Each number is 500 + 50 x the weight over the matrix's rms, rounded and kept within 0 to 999. Layers, rows and columns count from 0. Numbers have three digits each.

# layer 13 MLP gate, 512x128, rms 0.242, rows 507-511, columns 0-127
396537491455460589544563417482550498599587512481591577511459523530526501493538474555466532499423469505548425495538413482543507490503526410500456518485453589484480473458435501513518406535495540519596424562569502516501613518586489498498611493469444550503510460578556506498441551505552505576525507476497487493453485541465515515488513468482498468491419470487532544502521524489462568488513
514497554512513504550461461487486538543419515569569526478512459525463437455480593507435539491474451489462418530478470486589574502455577555509519553466438497487570566499517528532474492419443473527451467480483459458358503398537450437370508489485515391464456579517518525546454538571451538426535417636480488573563508484452512464509575467533511468501418464432468456508481472418532463526589
524529518551493503487471410554529637571457525534570482459511513530470545494456497470594589520534606492471659579515459445468504454508581464525550547531505564504457547588458520476536503551626564413371566481513433490500568438504511545446474535470543486509423502514487406502465550469534585448506486478470517445466499530482546462449504433415521480505487522507486529547488481489548525433555
499598548490467531464513516462415489536478411463508572532577589452500529571452410571470510479497510551510472480493429557525522503573591490488573537552508547490545490581528535464490448592550490495526545599552499627580555443494461485487510561547463543448424537535438421504521572542500505416536451507539431371491628456403465539524531460514554517469552457531427523593538473518451593482558
506472470538428512528512462526476508496594474557477484541529423594540452538453554501447526537569581492383486521555483525444533418476471473472495437545470524480491564478513573544468624440493519451463489565480502490519487532553522489473457518530507452577428465462484465539529501574521399582448541456488476398453430612495468488509522471426521473579566472427564460548441467438538532558556
# layer 13 MLP up, 512x128, rms 0.259, rows 507-511, columns 0-127
500534498397557443474536490549555610364615437536547503538514345482459511618528489494468478521459481458549522499519562515582553458466430624543512519478518487520563519400516456453549470575437493550475511568502540445600462533522491436559477433486564475498447500458469473472494509418538522531506475452488459555435521543485488428527490535490504486494479435462538518392561555545460431442488
517614518519438468433434515608533539461424578477427530504474482629471406550460439435428560425484413511414482522468428452536497551414479463556449486503469413521506462515444548524477489452574433514515488479566473496526446451440420573492499479518487503532490433477539493557523523489508535495529489595581541618510467470506572490513499575530561530498512490472590524465473497525551432440493
506466536490522471514506482510671549493515533533445503517398524436549462510422371485524476490471520484518477420496473481545486524457486511572468452500512568440544516573575441479491504514538439361484520503465515432498395517546487473504446635542429530531445610479558460430545476463470501526487550507500481571493469535543516495437462492522460519497426530516368491521527481472455504407550
507591411617481507542461499481515511603435498534455469535516468577504523512506489437434542499496551486505461429508492589471430472407530511586547541530402513493444541467522543511516539572516561617536486501452624550458481534443458503482487473540439457463539393466559508363549420538553424468473627445537463440513564428535420518525518577513511495527509584514510404494501475563481484548416
450593524458507453455576532501450464454578510495460526551444464484506430581499505530449563469473452460491468439569514509493614383510598473487460514455552484512451579465497498519497461478527472463492464586487526547585437494577557520591466513459541557462420489452550522501515550542465452482525612506421474497602477502466501535552540481543527509533489416427569490479550569435492511501412
# layer 13 MLP down (transposed), 512x128, rms 0.086, rows 507-511, columns 0-127
543499502396455539591580428580449496497523515438478595537457562513521521525470513521459480525577599438570428544504507380546437455510471496512459422531563457568491463521451557534485602501431503463500508456581507473516503479454428410482527479525481483512527508535477560467554543564585501311477391577496542430578457511504445464449535466568550455451515472608494510514450466431573483586508
458399472526485441537474484476449479534424519440455550513556536505549527540505562508539579605565524418598546539555468434470524525533522435474492522495474580492487507548502519529464361455488553435548416615423591475527482488539501529411513472509522527562468469510451472480501478510559433546522473489514510426631555494475482535481488539543462508540436490396394476454440461479390503528468
496447474464513546545496516485454474603495457505484414486541464501529559533425525469568502549511566542491486511469521390429548494392604427446565450444447547511551536483507501521497471452525508519404462486530504525518481488465562579437554431431547457590522449503557516470470505535555517485464486463477462509483513535489494489488511406468581332481491523549612473618537545556548426532488
500496442460450577483520507426470434619442464491411525481414480482517490484412566438474456402462510523486530581521522503488520454488432536495493469490386440532511603521519527546474456599558487544576501475501492444483505421613456511577473516522446518509440587499536525441543530523613489479507453478426566455618476473542551418412481477420551553422492452480402448542537431436458421598521
453577590508382563539544511505499385521428571477553537459508468534461523467490520479484497500466453512524470525408515534508509450477517526535490464550500509515485529548476515470465424574432413491524459549476481426509558516449543616490488501523432490515478522512537564567572487430571510496625572439576533596494474465426578455552553556428422523560513476415575561498447487475502454606491